config.yaml
n_layer: 8
d_model: 768
n_head: 8
n_kv_head: 8
head_dim: 96
d_mlp: 6144
vocab_size: 13948
activation: "gelu"
norm: "layernorm"
norm_place: "pre"
norm_eps: 1e-05
positions: "learned"
qk_norm: false
attn_scale: 0.102
bias: "none"
tie_embeddings: true
parallel_block: false
init: "normal"
init_std_qkv: 0.0234
init_std_o: 0.0234
init_std_up: 0.0234
init_std_down: 0.0234
optimizer: "muon_variant"
lr: 0.00932
beta1: 0.95
weight_decay: 0.029
lr_head: 0.00444
grad_clip: 1.0
warmup_steps: 200
schedule: "wsd"
decay_fraction: 0.681
decay_shape: "linear"
final_lr_fraction: 0.0
batch_tokens: [131072, 262144, 524288]
seq_len: 1024
doc_mask: true
z_loss: 0.0001
train_tokens: 890300000
steps: 3457
dataset: "wikipedia_en"
Each number is 128 + 24 x the weight over the matrix's rms, rounded and kept within 0 to 255. Layers, rows and columns count from 0.

# layer 5 attention value, 768x768, rms 0.0821, rows 552-575, columns 512-639
[[121 115 131 133 111 111 109 112  84 156 123 152 199 149  82 127 111 123  99  91  81 136 131 178  70 128  96 135 130 108 135 116  59  97 170  96  95 119 141 138 147 146 125 120 130 113 127 145 104 147 120 119  86  92 121 131  80 119 187 170 181 145 128 144  86  85 191 154  93  59 115 128  76 144  83 163 149 125 116 139 184 150  97 125 151 131 152 113 142 150 155 109 128 167 128  95 118 152  95 146 139 140 134  70 128 153 128 127 107 151  61  88 183  75 104 117 127 112  99 101 140 136  84 110  93 138 121 138]
 [112  93 182 182 147 131 122 167 109 119 103 121 130 106 165 117 153 140  96 130 133 101 147 139  85 137 175  80 154 141 120 121 142 101 182 162  93 150 151 103 131 143 162 140 166  66 126  67 173 131  93 137 146  99 144 122 130  50 120 134 158 157 165 147  86 163 115 139 145 127  62  95  80 189 166 129 154 152 140 136 116 137 147 143 121 131 139  88 163  83 115 122 182  95 136  82 135  88 176 145 106 133 147  83  93  75 122 128 132 127 127 116 134 106 120 101 138  81 117 103 165 138 140 138 149 112  77 148]
 [157 123 134 113 173 153 124 136 122 122 138 118 132 114 121  65 146 129 107 138 117 122 109 117 108 152 138 167 117  71 163 126 122 180 194 184 151 132 139  95 138 103  97 122 142  98 165  79 146 124 109 118  87 146 132 110 121 172 134 140 167 131 145 139 140 191 134 119 170 130  84 105 111 136 132 110 137 121 122  89 152  93 149 126 144 138 163  95 101 147 150 106 123 128 107 120  94 192 121  93 127 146 130 140 147 126 132  99 131 153 119  91 136 145 170 155 180 147 124 163 120 137 107 180 109 135 143 166]
 [ 63 119 153 128 106 101 164  52  94 159 118 189 151 152 128  91 134  99 125 182 103  86 192 108 197 148 179 138 113 104 159  98 142 158 114 109 115 154 123 116 154 108 102 178 175 110 135 128 132 161 144 201  73  94 135 149 114 136 150 129 110 112 134 191  93  55 104 110 160 119 169 113 169 139 149 115  98 135  98 110 104 141 106 176 135 129 136 173 137 127 125 159 145 104 147 159 161 166 156 136 200 117  87 144  83 133  86 133  96 183 126 123 111 119 139 145 150 122 131 134  42 132 117  78 144 101 132 152]
 [144 163 171 127 161 116 142 135  95 116 157 160 158 138  97 159 125 120  95 113 107 100 108 103 120 100 116 107 171 147  98 123 130 153 179 175 138  77 140  74 155 141  49 199 132 186 138 112 118 147 159 153  65 118  91 134 116 104  70 131 123  80 162 109 129 193 104  81 137 115 118  86  88  96 133 101 119 127 124 106 152 160 116 182 146 162  90 122 146 141 142  89 134 106 127 129 104 104 149 109 101 147 110 158 161 154 161 135 133  88 109 116 127 155  91 142 141  93 154 137 126 187 139 118 144 146 145 106]
 [133  92 129 129 160 158 113 179 119 123 143  75 148 134 132 109 116  81 144 101 146 152 135  69 110  58 127 150 110 136 102 149 131  70 130 147 132  50 119 122  84 122 111 182  90 131 104 125 133 157 102 115 138 145 153 147 136 149 107 129 126 182 122 154 168 147 166 130 156  87 120 142  94 107 113  96 110 176 124 162 123 144  99 168 114 163  77 150 176 128 100 137 120 113 137 128 136  48 155 123 151 132 100 174 127  97 101 159 173 146 114 137 108 127 131 152 116 192 111 133  82 153 110 138 109  81 157  93]
 [ 62 161 117 154 104  73 126  86 170 150 138 139 131 159  94 141 173 182 153 155 115 115  92 123 154 120 156  97 189 124 108 136 135 166 116  76 126 155 127 104 151 114 142  71  31  69 150 126 135 154  92 163  97 166  96 116 181 103 176 106  98  97 165 158 149 120 133 164 107 151  88  53 139  70 132  85 124  98 159  77 107 108 143 188 113 162  81 109  98 107 137  98 134 124 114 151 187  93  88 144 141 107  86 157 146 159 126 122 120 117 125 148 129  57 131 175 145 132 127  92 137 128 129 110 147 135 158 132]
 [123 153 122 140 102 130 100 167 126 128 136 111  87  96  93 109 153 127 148 122 127 163 124 125 116  67 170 126 127  95 144 181 119  90 159 175 146 112 130 168 136 117 156 150 137 171  96  78 145 189 177  84 142 129 126 112  98 147 172 140 140 111 147  91  94 145 110 155 121  95 168 144 149 129  50 115  85 112 179 119 100 155 164 146 171  96 181 151 130  98  98 123 134 124 125 123 149 166  81 106 116 150 127 141 109 157 146 142  86  88 121 140 134 115 119 138 150 106 118 111  97 142 118 146 144 119 121 114]
 [124  92 124 151  93 103 109 118  61 134 137 151 171 118 112 148 145 131 116 122 152  97 132 128 122  89 186 129 138 121 106  98 173 110 139 144 130 186 131 135 124 124 105 116 105 149 125 154 126 131 115 128 127 148 128 176  93 117 134 108 103  67 124  98 132  96 189 164 129 147 104 148 153 170 118 109 128 112 165 153 139  79 123  94 149 134 166 153  96 149 108  97  84 108 122 134 158 144 117  92 155  96 150  95 136 176  67 113 133 130 128  97 118  60 133  75 174 114 116 171  73 121  70 140 156  95 132 111]
 [105  90 137 116 128 179 119 139 126 159 153 133 128 166 129 133 160 161 110 163 131 135 120  90 115 109  97 104 125 150 120 103 122 162 133  93  99 160 129 152 126  71 127 131 134 159  91 105 104 109 103 107 154 150 138 110 142 149 127 122 141 151 135  98 114 123 144 124 109 108 173 144 101 119 159 100 128 135  88 137  99 151 121 153 143 163  80  98 168 114 112 126 147 168 136 117 127 155 141  96  79 173 123 135 177 129 159 134 140 160 173 133 139 130 117 172 121  97 150 121  97 145  99 154 149 139  88 108]
 [143 116 174 174 116 147 100 152 153  94 106 108 167 181 107 149 175 133 148 196  74  95  83 166 176  54 121  59  85 124 150 193 100 137 127  86 123 125 139 108  93  89 153 130 121 160 123 131 104 107 181 106  52 137  97 121  80 126 136 144 145 135 169  88 132 104 130 145 109 111 118 157 144 164 109 115 116  99 124 124 138 158 134 136 116 104 138 176 129 150 101 137 113 111  73 112 125 132 125  92 109 117  56 133  84 138 102 161 106 137 145 133 154 151 170 144 142 149 112  86 105  41 132 131 143  85 149 118]
 [183 108 107 123 140 130 136 121 125 151 158 135 124 207 132 129 162  86 134  92 142  98 141 131 138  96 154 139 188 138 158 138  96 114 165 142 118 129 153 126 128 206  93  95 116 165 118 119 153 134 165  97 148 189 117 145 131 107 117  85  82 108  72 129 117  90 121 191 104  99 123  96 120 105 120 134  93 130 137 161 156  90 118 133 166 128 160 119 120  92  84 108 138 119 185 161  95 132 180 131 113 112 152  75 124 126 138 107 129 153 106 132 114 135 146 121  97 119  73 150 118 149 135 176 136  99  85 134]
 [ 96 119 157 110 105 163 161  96 131 119 143 136 152 184 144 107  91 132 107 120 129  95 110  93  83 188 129 154 100  88 125 142  85 128 159 132 150 131 135  82 115 108 146  65  98 185  98 153 137  92  86  81  93 126 111 130 102  89 171 133 137 151 102  98 122 148 144  77 111 146 126 106 159 101 113  59  92 153  73 159 159 120  91 121 132 156 104 122 148 105 151 134 191 198 107  79 176 144 150  92 188 133 101 119 133 144 129 157 146 136 157 122 114 111 100 130 128 174 119 108 158  91 149 187 101 145  94 159]
 [136 124 163 106 154 158 142  42 116 143 126 141 117 106  81 144  94  86 111 127  64 117  69 147 148 183 127 150 124 122 119 153 118 120 146 164 145 102  98 172 173 158 128  63  99 107 119 121  94 126 117  83 126 128 119 118 100 104 126 108 104 163 161 116 111 170  96 117 144 153 154 101 147 149  79 109 127  98 133 106 130 163  97 160 129 118  90 115 101 175  86 119 136 136 101 136  71 130 107 103 113 129 135 113 132 112 103 152 133  94 141 131 171 112 114 168  70 126 136 117 122 179 140 109 142 159 156 101]
 [119 110 128 120 149  96 161 175 133 108 180  85 128 136 126 127 190 123 110 134 187 152 128 103 172 125 123 104  71 151 133 147 137 154 139 139 106  95 149 116 159 155  87  92 118 137 169 153 105  88 143  90 130 101  92 153 143 143  84 173 110 135  97 125 102 143 114 190 100 167 132 131 131 113 163 128 126 128 153 135 129 124 146 114 118 117 164 101 160 139 119 128 124 117 121 113  89  84  86 159 132 156  99  96 141  67  71 150 145  83 101 184 164 122 184 145 100 134 136 121 153  91 137 116 159 106  97 162]
 [121 114 186 104  87  77 134 137 137 116 128 130 165 132  72 198 141 153 102 133 132 153 126 166 129 149 160 156 165  93 114 111 158 120 116 128 141  96 155 119 119 108 117 131 177  96 158 109 155 155 148 109 115 132 156 144  96  97 159 146 125 143  43 138 161 164 122 116 134  81 103  94 111  92 176 177 174 131 104 165 150 105 156 124 155  74  49 157 125 107 187 164 176  69 195 111 164 156 107 111 137 129 114 105 105 135 120 138  99 108 113 123 112 129 144  93 135 219 109  99 146 152 123 157 184 181 122 152]
 [127 130 168 173  83 112 113  80 115 152 123  78 135  96 150 150 134 124 138 135 100  98  98 158 130 122 103  99 205 152 112 142 127  97 129 148 110 183  96  93 140 149 190 164 115 109 138 139 135  91  97 132 131 151 135 171 170 187 112 103 122 126 109 106 158 140 116 108 111 139 145 113 138 153 150 125 124 108 116 170 129 144 129 104 153 113 137 194 111  87 134 131 109 133 159 152 118 120 104  71 202 143 114  84  86 150 129 134 130 195 160 177 160  90 112  95 137 126  97  64 169 169  96 140 120 136 155 184]
 [137  82 145 116 105 139 110 145 148 151 169 118 153 195 105 126 135  80 161 189 107  99 172 104 152 124 132 140 126 136 125 146 143 120 114 161 138 136 159 119  91  99 112 116 171 189 124 114 190 114 108  79 160 111 117  94  64 167 143 131 113 136 126  93 153 117  82 110 154 197 126 153  86 119 122 114 133 107 134 107 179  99  91  98 109 153 142 120 122 120 124 126 175 155  84 124 164 154 147 124  71 113 141 127 103 178 113 193 160  68 114 130 205 145 132 174 141 111 149  93 144 132 100 108 127 133 132  91]
 [145 183 133  92 119 133  83 143  94 115  90 101  83  87 132  92 123  73  61 116 129 144 155 144 117 111 117 128 124 139  97 137 150 153 132 147 130 106 164 111 136 145 128 147  81 100 141 104 101 175 114  79 117 171 142  80  77 136  98 111 153 126 146 123 106 122 105  64  96 144 126 158 145 119 147 118 157 182 112 110 140 153 172 130 132 145 136  97 149 169 101 175 157  90  83 110 138 105  97 126 187 128 147 159 135 156 164 146 104  88  82 182 188 102 108 121 122 159  99 104 110 141  85  97 160  70 133 173]
 [156 127 205  84 108 128 146 137 128 111 143 169  92 128  93 101 140  74 144 125 145  86  99 117  84  90 107  76  74 161 106  50 150 118 140  80 181 141 111 102 151 142  84 117  89 116 126  79 143  86 133 123  88 119 167 108 132  82 119 152 108  70 100 139 178 103 187 103 131 151 144 136 122 114  83  96  99 186 147 115 120 140 141 123 150 156 137 132  93 108 131  97 138 136  98  57 109 115 114 128 110  83 126  54 173 117 147  98 124 144 158 161 106 139  81 111 147 110 129  88 119 144 111 144 133 154 137 138]
 [166 114 134 190 120 130  95 116 119 135  83 125 202  99 145 131 166 122 125 118 139 126 161 192 154 122 116 130 170  89 103 133 165 144 117 117 132 124 106 102 121 114 127 163  71 136 177  88  71 126 136 113 153 125 139 165 100 118 169 171 186 114 130  79 149 192 115 110 171 153 141 154 156 156  88 101  68 115 149 105 148 102  73 171  89 129 155  99 166 138 142 110 119 122 149 137 107 131 141 135 106 100  97 132 147 126 129  95 113 176 177 117 127  78 108 134  85 136 115 127 143 128 122  78 135 138 140 164]
 [140 132 106  93 124 135 137 109 122 137 118  95 115 119 133 101 141 142 132 173 166 135 139 166  97 108 147 151 155 109 157 106 101 115 129 137 129 104 102 160 140  86 128 142 173 156 118 107 141  95 157 120 160 109 165 161 149  90 128 151 164 116 141 137 124 139 124  71 170 165 155 148  74 104 195 124 121 162 106 140 130 160 129 146 111 106 197 151 110 111  84 136 157 133 147  94 214 134  95 124 107 141 128  96 113 150 137 106 102 112 143 137 139 149 118  93 177 134 115 152 148  96 144 182 104 100 120 157]
 [118 144 104 121  80 136 144 108 136 109  84 187 121 149 169 109 149 128 160  77 155 157 157 151  89 152 163 120 126  55 169 107 162 157  88 112  90 138 163 167 145 136  76 132 119 128 118 144 131 125  88 131  88 135 123 157 131 113 144 128 142 183 132 161 162 108 140 173  97  86 137 118 104 210 144 103 110 133 125 176 140 113 127 127 109 121 105 175 127 115 177 117 127 137 112 126 110  96 110  90 102 134 185  99 119 143 119 140  92 144 167 141 128 127 141 144 175 135 175 135 136 105 141  87  45 128 123 175]
 [ 64 141 153 156 117 129 127 107  99 108  38 133 137 115 176 121 165 117 118 150 152 140  88 150 146  62 104 153 103 140 128 148 121 108 134 145 116 111 160 185 110 135 135 141 111 130 100 100 167 104  85 113 119  70 151  75 107 154 117 153 119  52 158 149 159 128 121 144 121 125 194 102 121  81 167 112 149 121 124 110 140 127 146 153 135 130 113 135 108 104 161 128  67  90 136 145 119 100 193 169 101  98  96  74 162 115 144 180 170  94 111 146 135  77 144 117 202 174 120 119 148 122 139 123  64 143 128  82]]
# layer 5 attention output (transposed), 768x768, rms 0.0678, rows 552-575, columns 512-639
[[124 132 161  40 165 174 117 188 121 122 133 114 146 102 182 146  79 131 142 133 129 123  79  97 140 174 110 136  81  87 124  94 124 128  87  83 142 106 124 140 147 110 101 122  96  95 149 114 190 154 138 119 156 135 107 111 119 119 149 187 163 118 131 157  58 165  90 132  72  99 115 138 172  95 130 140 120 128 156 206 158  89 126 143 117 109 105 101  81 163 142 139 163 124 109 211 140 131 136 107 152 101 167 126 159  67 174 177 123 145  98 125 132 174 134 113  89 137 163 157 151  71 135 128 179 142 143 111]
 [106  80 133 134 159 119 179 170 140 165 145 133 192 155 153 179 127 127 155 189 133 114 132 115 105  85 128  84  89 121  75 178 139 188  83 184 149 107 126 167 127 138 127  80 147 104 120 147  97 149 106 163 143 141 128 200  95 148 130 144 145  93 129 138 163  82 138 146  90  86 186 105 130  90 126 169 135 133 167 153 145 178 107 150 124 163 160  83 131 192 155 151  65 154 142 142 162 208  97  95  70  82 120 120 168 115 147  79 153 106  88 147 130 174 173 118 136  90 128 122 133 122 103 129 158  97 135 121]
 [144 112 191  91 122  93 128 162  86 106 143  97 163 129 146 185 150 134 124 152 119 136 178 121 126 129 119  88 122  75 109 152  86 133 177 166 102  99  75 112 152 108 139 118 156 115 164 146 170 117 141 128 141 148 149 142 128 144 107 132 149 132 101 141 164 135 206 158 159  80 149 162  94 156 110 155 132  90 112 116 173 176 165 134 145 107 139 167 116 131 142 118 144 150 102 108 116  93  97 135 161  86 152 110 143 139 137 112 152 132 189 175 181 121 144 151 100 102 113 126 108 123 180 138 130 158 106 115]
 [136 134 109 174 146 171 132 161 123 111 146 118 100 150  83 182 124 145 102 148 145 136 156 123  52 158 129 143 137 170  79 115  89 115 141 148 138 154 125 137 144 112 118 126 103 106 125 138 124 161  63 145 104 157 139 129 145 100 198 135  92 116 165  79 115 169 150 100 140 169 120 134  75 107 137  77 120 100 102 105 139 118 141 109 150  99  95 140  98 136 113 208  85 130  68 150 165 130 124 171 108 128 121 143 137 131 182 120  99  83 137 167 163 100 201 114 116  57 110  22 129 135 118 169 171 197 139 170]
 [178 148  80 207 111 140 105 140 133 108  99  93 146 164 149 149  91 126 140 130 140 159 132 118  70 129 120 120 100 174 101 154 181 117 137 111  57 127 132 185 138 114 109 165  92 112 171  95  99 110 143 124 159  98 123 125  72 157 124 103 192  89 107 100 102 152  90 112 131 159 154 117 159  84 130 170 159 127 169 100 106  90 136 108 112 124  93  75 166 136 155 156 152 119 153 102 110 164 118 149 108 113 141 106  96 112 163 108 143 148  93 141 167 125 150 132 132 156 136 166 150 149 149 102 129 178  84 106]
 [113 126 159 136 110 109 163 134 117 153 102 178 100 139 149  84 142 135  99 171  14 138  97 112 134 111  76 110 133 149 111 140 104 151 123 159 128 113 106 140 138 134 156 121 131 163 107  73 168 105 114  89 110 143 159 128 125 196 159 111  94  95 135 167 109 124 126 120 139 165 127  98  54 156  72 172  92 136 139  86 172  82 103 181 149 118 155 135 139 126 127 124 151  87 187  55 134  91 147 132  95 149 140 155 104 104  78 109 115 115 102 103  91 135 113 144 147 116 103 136 101 110 163 128 116 144 121 116]
 [159  99 137 171 173 155 155 142 104 146 164 126 145 105  91 181  50 117 144 103 101 145 177 118 105  79 125 183 151  93 169 109 129 163  99 110 113 120  87 154 101  75 154 116  54 114 105 108  79 132 128 123 131 113 146 162 111  97  72 116 127 119 139 125 154 173 159 127 171  77  99 143 130  91 142  86 143 127 107 156 119 103 115 114 153  90 148 143 126 146 111 121 179 104 162 112 158  91 101 126 181 119 137 116  87 176 165 149  88 174 158  35 107 145 105 118 125 115 158 142 135 142 124 127 194 121 152 120]
 [194 162 132 131 102 127 138 105 172 139  48 142 149  74  98 127 169 111  53 147 131 140 121 115 100 132 108 151 121 144 138 120 156 141 108 115 132 132 140  99 137 219  62  94 112 103 103 150 143 114 125 109 110 135 139 133  82 129  88 154 119 205 149 131 144 174  65 168  64 106 160 101 148 158 159 161 130  95 144 111 178 162 100 100 131 179 152 122 122  96 113 149 116 123 109 101 122 119 124 113 117 157 122 150 173 147 164 114  88 121 107 114 118 119  82  82 133 153 122  72 161  87 184  83 142 126 139 125]
 [132 109 171 103 137 185 111 137 148  79 149  81 112 182 141 131 169  74 123 121 140 182 120 124 117 141 122 141 148 128 137  87 107 160 193 181 154 140  97 124 110 151 174 163  83 118 112  82 123  98 127 143 117  79  96 160 163 118 139 152 130 161 118  80 137 148 111 132 143 123 155  87  90 122 119 159 149 157  77 125 142 107 154  80 127 155 160 139 154  97 145 134 134 143 141 185  89  77 161 107 190 108 128 137 142  86 194 135  84  99 149 128 128 157 129 170 111 120 146 101 128 121 134 102 110 151 145  97]
 [ 86  82 144 172  88  84 138 131  95 135 119  91 108 108 105 166 123  95 139  82 134 189 159  92 132 185 151 160  94  95 132 132 169 125 165 136  99  64 149 122 111 157 101 181  92 105 121 118 166 170 107  85 132 109 136 136 139 110 143 176 136 129 129 137  84 158 121  74 124 101 117 133  56 132 105 149 148 167  86 158  96 154 155 108  81 129 192 108 118 113 140 170 160 141 157 143 101 144 144 126  93 140 128 112 143  84 161 101  93 103 184 167 161 133 160 182 120 194 113 114 167 141 142 106 118  86 120 169]
 [116 149 134 138 177 129 110 152 105 130 113 163 117 135 142 115 144 158 186 116 149 148 100 176  85 123  66 152 121 108 152 101 152 131 151 146 132 139 169 138 190 149  81 110 110  70  85  91  64 193  93 153 111 175 167 170 136 131  78 113 120 131 138 108  78 127 119 142  94 133 112  92 100 163 127 125 115 147 179 151 147 145 118 165 173 126 130  91  95  94 164 120 122 169 158 149  93 126 139 133 131 164 102  66 169 108 150 131 134 136 169 130 136 126 138 155  97 157 178 141 133 135 134 127 158 128 119 114]
 [ 94 165 153 125  92 138  96 198 159 140 117 111 133 178 174 116  97 111  62 161 157 100 114  90 125 186 159 133  61  90 123 115 112 144 117 131 155 208 107 108 144 109 185 157  88 115 120 146 118  84  81 130 120 143 108 140 123 140 109 165 178 153 148 148 134 101 119 127  77 149 169 150 155 179 154 154 202 148 116 128 172 125 155 127 148 115 158 147 137 127 140 141 134  99 155 135 144 146 118  68 132 143 131 116  79 111  84 154  74 127  85  96 102 129 126 117 151 126 134 119 124 127 121  96 130 145 160 109]
 [117 100  96 150 138  83  75 106  86  98 164 110 157 141 135 180 165 155 132 143 120 184 195 116 146  90 141 163 158  73 128  87  66 164 117 142 191 155 137  99 147 136 101 153 116  93  92 204 154 121 132 110 109 139 179  17 147 167 178 142 170 101 146 101 109 164 127  79 136 142 103 113 118 183 138 141 105 161 103 117 108 155  73 169 134 106 143 163 127 142 133 130 129 126 106 108 118  89 148 185 143 151 130  60 196 120  67 138  90 122 154 163  63 152 172  78  70 138 132 105 111 110 153 103 141 115 121 127]
 [180 147 147 132  92 120  98 146 154 145 120  97  83 137 117 106  83 120 143  96 182 150 143  67 116 112 117 128 141 101 187  78 124 130 175 174  99 189 132 139  96  49 112 168 148 129 100 169 162 158 149  78 123 123 116  63  93 145  37 115 139 113 109 154 120 100 127  88 146 163 136 110  68 103  88 143 112 122  81 141  84 134 160 127 130  88 157 178  82 117 178 115 150 128  63 163 119 125 160  86 179 176 172  89 101 142 127 172 130  99 166 132 118 123 134 138 180 149 198 115 157 120 125  88  99  58 127 133]
 [154 123 140 102 117 117 187 143 124 180 100 160 157 124 122 132 134 151 125 153  65 116 125  81 172 157 143 141 129 126 149 119  69 134 118  99 180 134 119 139 154 168 106  97 130 113 155  54 111 199 175  96 163 159 105 140 101 122 155 107 102 160 195 125 122 126 159 122  94 128 200 194  91 156 170  85 201 138 104  92 144 182 128 110 163 170 122 154 104 155  99 154 133 144 155 112 129 135  83 132 152 107  70 177 141 192 159 116 121 128 183 113 176 167  87 107 111 165 150 121 130 133 140 107 125 134  73 134]
 [160 175 113  35 130 164  69 163 175 123 105  93 149 139 174 135 141 130 118 188 116 186 106  85  85 131 166  81 147 165 144  97  98 159 156  89  99 111  89 175 154 134 137  87  97  92 142 178 137 145  97 172 205 120  89 143 155 157 102 105 118 149 132 132 126 183 149 126 140 116 122 203 104 116  93 128 129 183 171  85 114  81 169 157 150 104 122 147  95 110 130 138 110 111  66  70 101 113  85  99 155  79  75 112 151 134 160  96 137 110 102 111 159 167  91  97 153 111 163 139 104  66 123  81  63 120  78 111]
 [180 148 102 123 168  90 122 130 100  52 125 206 102 119 116 142  96  90 114 138  65 150 134 140 143 151 125 154 160 140 158 149  59  77  96 139  97  99 199 102 174  88 139 136  98 156 112 128 100 158  90 135 133 116  91 100 105 155 160  98 184  89 181 124  77 173 134  87 161 107 121 144 153  76 152 112  94 130 109 173 102 147 114 106  72 125 106 109 136 162 109 171 127 107 176 125  88 113 131 106 136 154 134 142 129 124 101  99 103 117 144 127 149  95 127 159 124 107 146 115 139 100 189 104 154 142  64  36]
 [178 101  80 142 155 118 172 124  90  91  76 123 122 116  91 109 132 184 169 154 130 127 149 126  98 116 158 182 144 135 127 119 139 147 150 105 149 171 144 146  40  87 132 191 144  59 115 227 133 145 142 117 139 136 118 122 129  61  91 118 143 153 114 157 111 111 118 159 136 111 155 145  78 106 126 174 162 174 107  92  90 135 135 138 144 169 127 125 230 116  94 174 133 149  80 119 141 120  54 133 183  95 171 152 156 113 170 170 143 116  89 134  84 124 124 124 136  92 133 136 147 141 130 108 126 143 105 197]
 [121 147 165 122  98 101 174 153 136 106 145  82 129  81 164 226 214  89  93 114 108 117 151 151 137 159 155  79 149 120 127 141 145  61 136 127 129 169  80 128 105 133 160 101 116 129  75 148 117  91 143 157 182  73 173 141 144  81 141 129 124 162 169 156 148 125  92  89 119  91  97 144  87 102 162 124 112  98 126 108 124  92 151 126 166 104 158  77  94 152 130  75 179 126 152 131 155 109  93 164 125 126 197 140  86 143 124 131 134 119 154  69 164 140 107 158 118 164 159  96 152 118 140 175 137 154 120 100]
 [108 116 170 197 163 184 130 109 135 145  81 122 107 131 150 138 159 175  94 120 140 134 114 118 123  58 127 130 141  81 129 158  74 107 171 147  64 145 141 133 152 133 141 118 108 160 130 152 134 102 158 145 145 112 145 151  85 132  87  82 111 165  97 137  97 130  84  62 172 167 113  69 176 167 161 156 131 120 108  99 164 111 130 138 118 107 148  91 149 122 163 135 109 117 161 135 159  94  96 127 103 166 116  79 115 152 116 167 151 143  79  96 174 116 127 154 124 115 143 100  88 149 148 116  94  99  86 112]
 [135  80 107 157 198 163 143 133 131 136 133  82  88 152 141 171 108 168 116 108 111 123  91 132 113 148 156 158 130  90  99 177 115 130 111 114  92  75 107 122  80 183 138 192 124  88 137 162 128 161 168  18 139 117 142 184 145 121 150 102 142 166 139 150 141  85 120 141 109 143 106 154 116 117 103 140  73 123 142 116 106 101 114 100 121 130 116 108 148 158 118 140  85  99  82 136 135 137 129  83  93 190  78  96 148 157  81 104 125 133 140 149 123 130 116 116 118  97  90 169 142 213 133 103 121 137 106 125]
 [ 92 149 131 139 137 178 108 134 171 111 112 124 147 160 108  93  86  99 190 104 153 132 116 132 125 172 118 133  45 100 131 160 141 145 177 167  71  56 111 144  98 175 121 126 146  97 113 148 176 122 123 160 137 181 188 171  93 143 148 132 132 123 170 125 134 123 130 107 145 176 150  92  68 126 166 157 126 126 135  64 167 116 164 108  86 143 116 127 133  98 135 119 108 144 122 111 128  98 163 122  96  72 119  96 173 110 139 103 129 149  96 133 133 143 149 117 174 136 157 143 144 105 121  88 139 158 136  76]
 [126 117 185 141 132 173  96 141 108  86  56 137 119 133 127  89 153 132 177 195 114 118 108 122 124 115  94  94 107 163  88 117  93 123 142 181 129 141 122 127 146 108 157 149 149 135 143 125 142 139 127 165 100  89 139 156  86 146  85 139 176 114 110 135 136 110 137 103 125 201 110 132 135 104 193 177 109 115 114  56  87 130 146 127 135  83 143  68 132 154 160 137 105 117 125 103 116 176 157 103 161 158 114 109 165 154 160 120 138 138 130 164  95 132 131 119 168 136 131 121  88 124  92 157 152 148 171  88]
 [123 130 105 146 139  90 190 140  90 116  61 154 166 120 162 121 110 119 170 112 149  95 142 191 115 131  58  89 116 150 124 147 184 139  95  92 151 119  91 141 128 127 150 211 140 173 159 132 112 127 141 137 134 130 120 145 192 134 150 156 118  98 142 124 135 138 134  68  83 121 141  58 117 112 128  70 128 100  97 149 163 186  65 134 163 162 102  93 109 155 115  78 104 142  94 117 154 133 143 127  99 136 161 144 152 129 181 144 158 123 141  65 137 125 186 127 123  95  79 168 116 193  98 164 131 131 133 155]]
# layer 5 attention query, 768x768, rms 0.0781, rows 576-578, columns 512-639
[[ 92 126 137 128 105 153 130 115 159 117 134 164  92 163  93 166 114  78 163  91 117 106  63  94 155 134 145 139 150 122 135 104  83 103 114 120 128 133 128 159 132  80  95 161 132 172 162 166 146 168 146 107 112 142 157 130 112 126 132 139 151 106 121 101 124 127 139  80  73 112 154 168 146 103 120 164 162 176 168 104  84 101 108 141 112  98  96  96 136 152 131 157 148 100 114 163 167 140 126 134 152 157 150  91 101 154 106 160 106 129 119 117  81 124 150 107 139 117 123  93 125 116 118 116  91  98 159 127]
 [133 143 153 110 153  94 133 140 140 193 160 157 138 151 113 187 124 141 113  90 117  99 123 174 105 153  94 120 178 156 189  86  94 165 137 157 107  94 162 167 150 108  95 117 124  95 126 165 165 119 152 157 111  91 122 156 155 136  94 120 139 120  90 121 111 108 161 118 148 161 137 123  96 115 172 120 113 152 161 183 145 131 146 103 142 103 126 114  90 107 124 130 109 129 119 123  80 145  48 113 127 101 141  91  63 114  93  88 138 148  95 148 111 202 102 138 102 119 165 124 111 191 118  89 117 118 124 165]
 [114 119 187 172 129 130 127 124 127 132  97 118 101 143 112 148 198 116 134 160 149 134 145  76 116  98 190 138 141  88  82 147  73 165 144  81 146 120 135 157 136 131 189 142 108 126 145 145 117 115 103 131 141 112  79 136 118 109  72 142 135 122 192 163  87 141  98 124 162  81  87 136 108 145 138 177 125 117 120 158 108 136  86 141 123 107 196 140  90 140 131 120 121 138 175 167 107 117 119 103 104 164 170 138 158  55 114 141  84  99 134 115  90  75 153 109 156 107 114 111 101 122 138 118 180 185 149 157]]
# layer 5 attention key, 768x768, rms 0.0776, rows 576-578, columns 512-639
[[121  84 135 152 138 110 107 137 142 130 138 115 122 140 149  68 107 205 136 111 112 124 105 106 125 171 139 128 144 143 129 104 109 125 101 135  74 149 119  87  98 110 172 140 136 134 114 165 119  93 158 121 125 134 137 165 164  96 113 101  91 118 136 125 130 140 124 111  87 108 148 180 122  66 105 123 179 153 103 109 132 121 121 116  98 118 120 139  98 177 134 136 127 123  94 128 129 147 100 132  83 133 194 125 147 146 135 163 158 113 112  74 133 200 142 116 171 112 139  89 103 121 143  98 128 131 130 117]
 [136 103 139 131 155 101 109 158 116 174 121 123 129 148 145 153 116 127 129  77 121 150  78 163 105 127 101 124 115 138 197 116 106 156 134 171  63 131 151 148 171 131 123 116 104 102 162 191 157 153 123 134 131 130 136 141 169  92 154 116 100 139 110 119 172 147 148 116 143 164 120 139 124 154 153 134 111 134 185 168 158 152 163 100 156 116 139  78 121 131 118 126 171  90 137 109  93 128  94 132 103  92 148 104  95  97 130 172 150 132 145 137 156 121  99 122 140  71 119 102 133 156 118  74 139 110 139 122]
 [145 134 189 131 132 102 158 126 166 118 130 102 120 133 192 106 188 101  82 159  97 119 112 130 128 118  88 116 140 152  76 123 128 102  65 141 134 110 123 193  89 161 151 110 126 135 142  76 136 163 132 134 101 122 109 154 135 117 121 149 127  78 108 152 162 133 140 142 150  96  65 129 146 132 124 138 144 109 150 110 105 172 143 144  74 145 170 108 101 123  95  88 146 127 164 158 106 126 116  71 121 135 144 122  99  59 101 122 124 120 123 146 103 134 112 126 106  88 144 109 117 112 121 107 191 128 125 129]]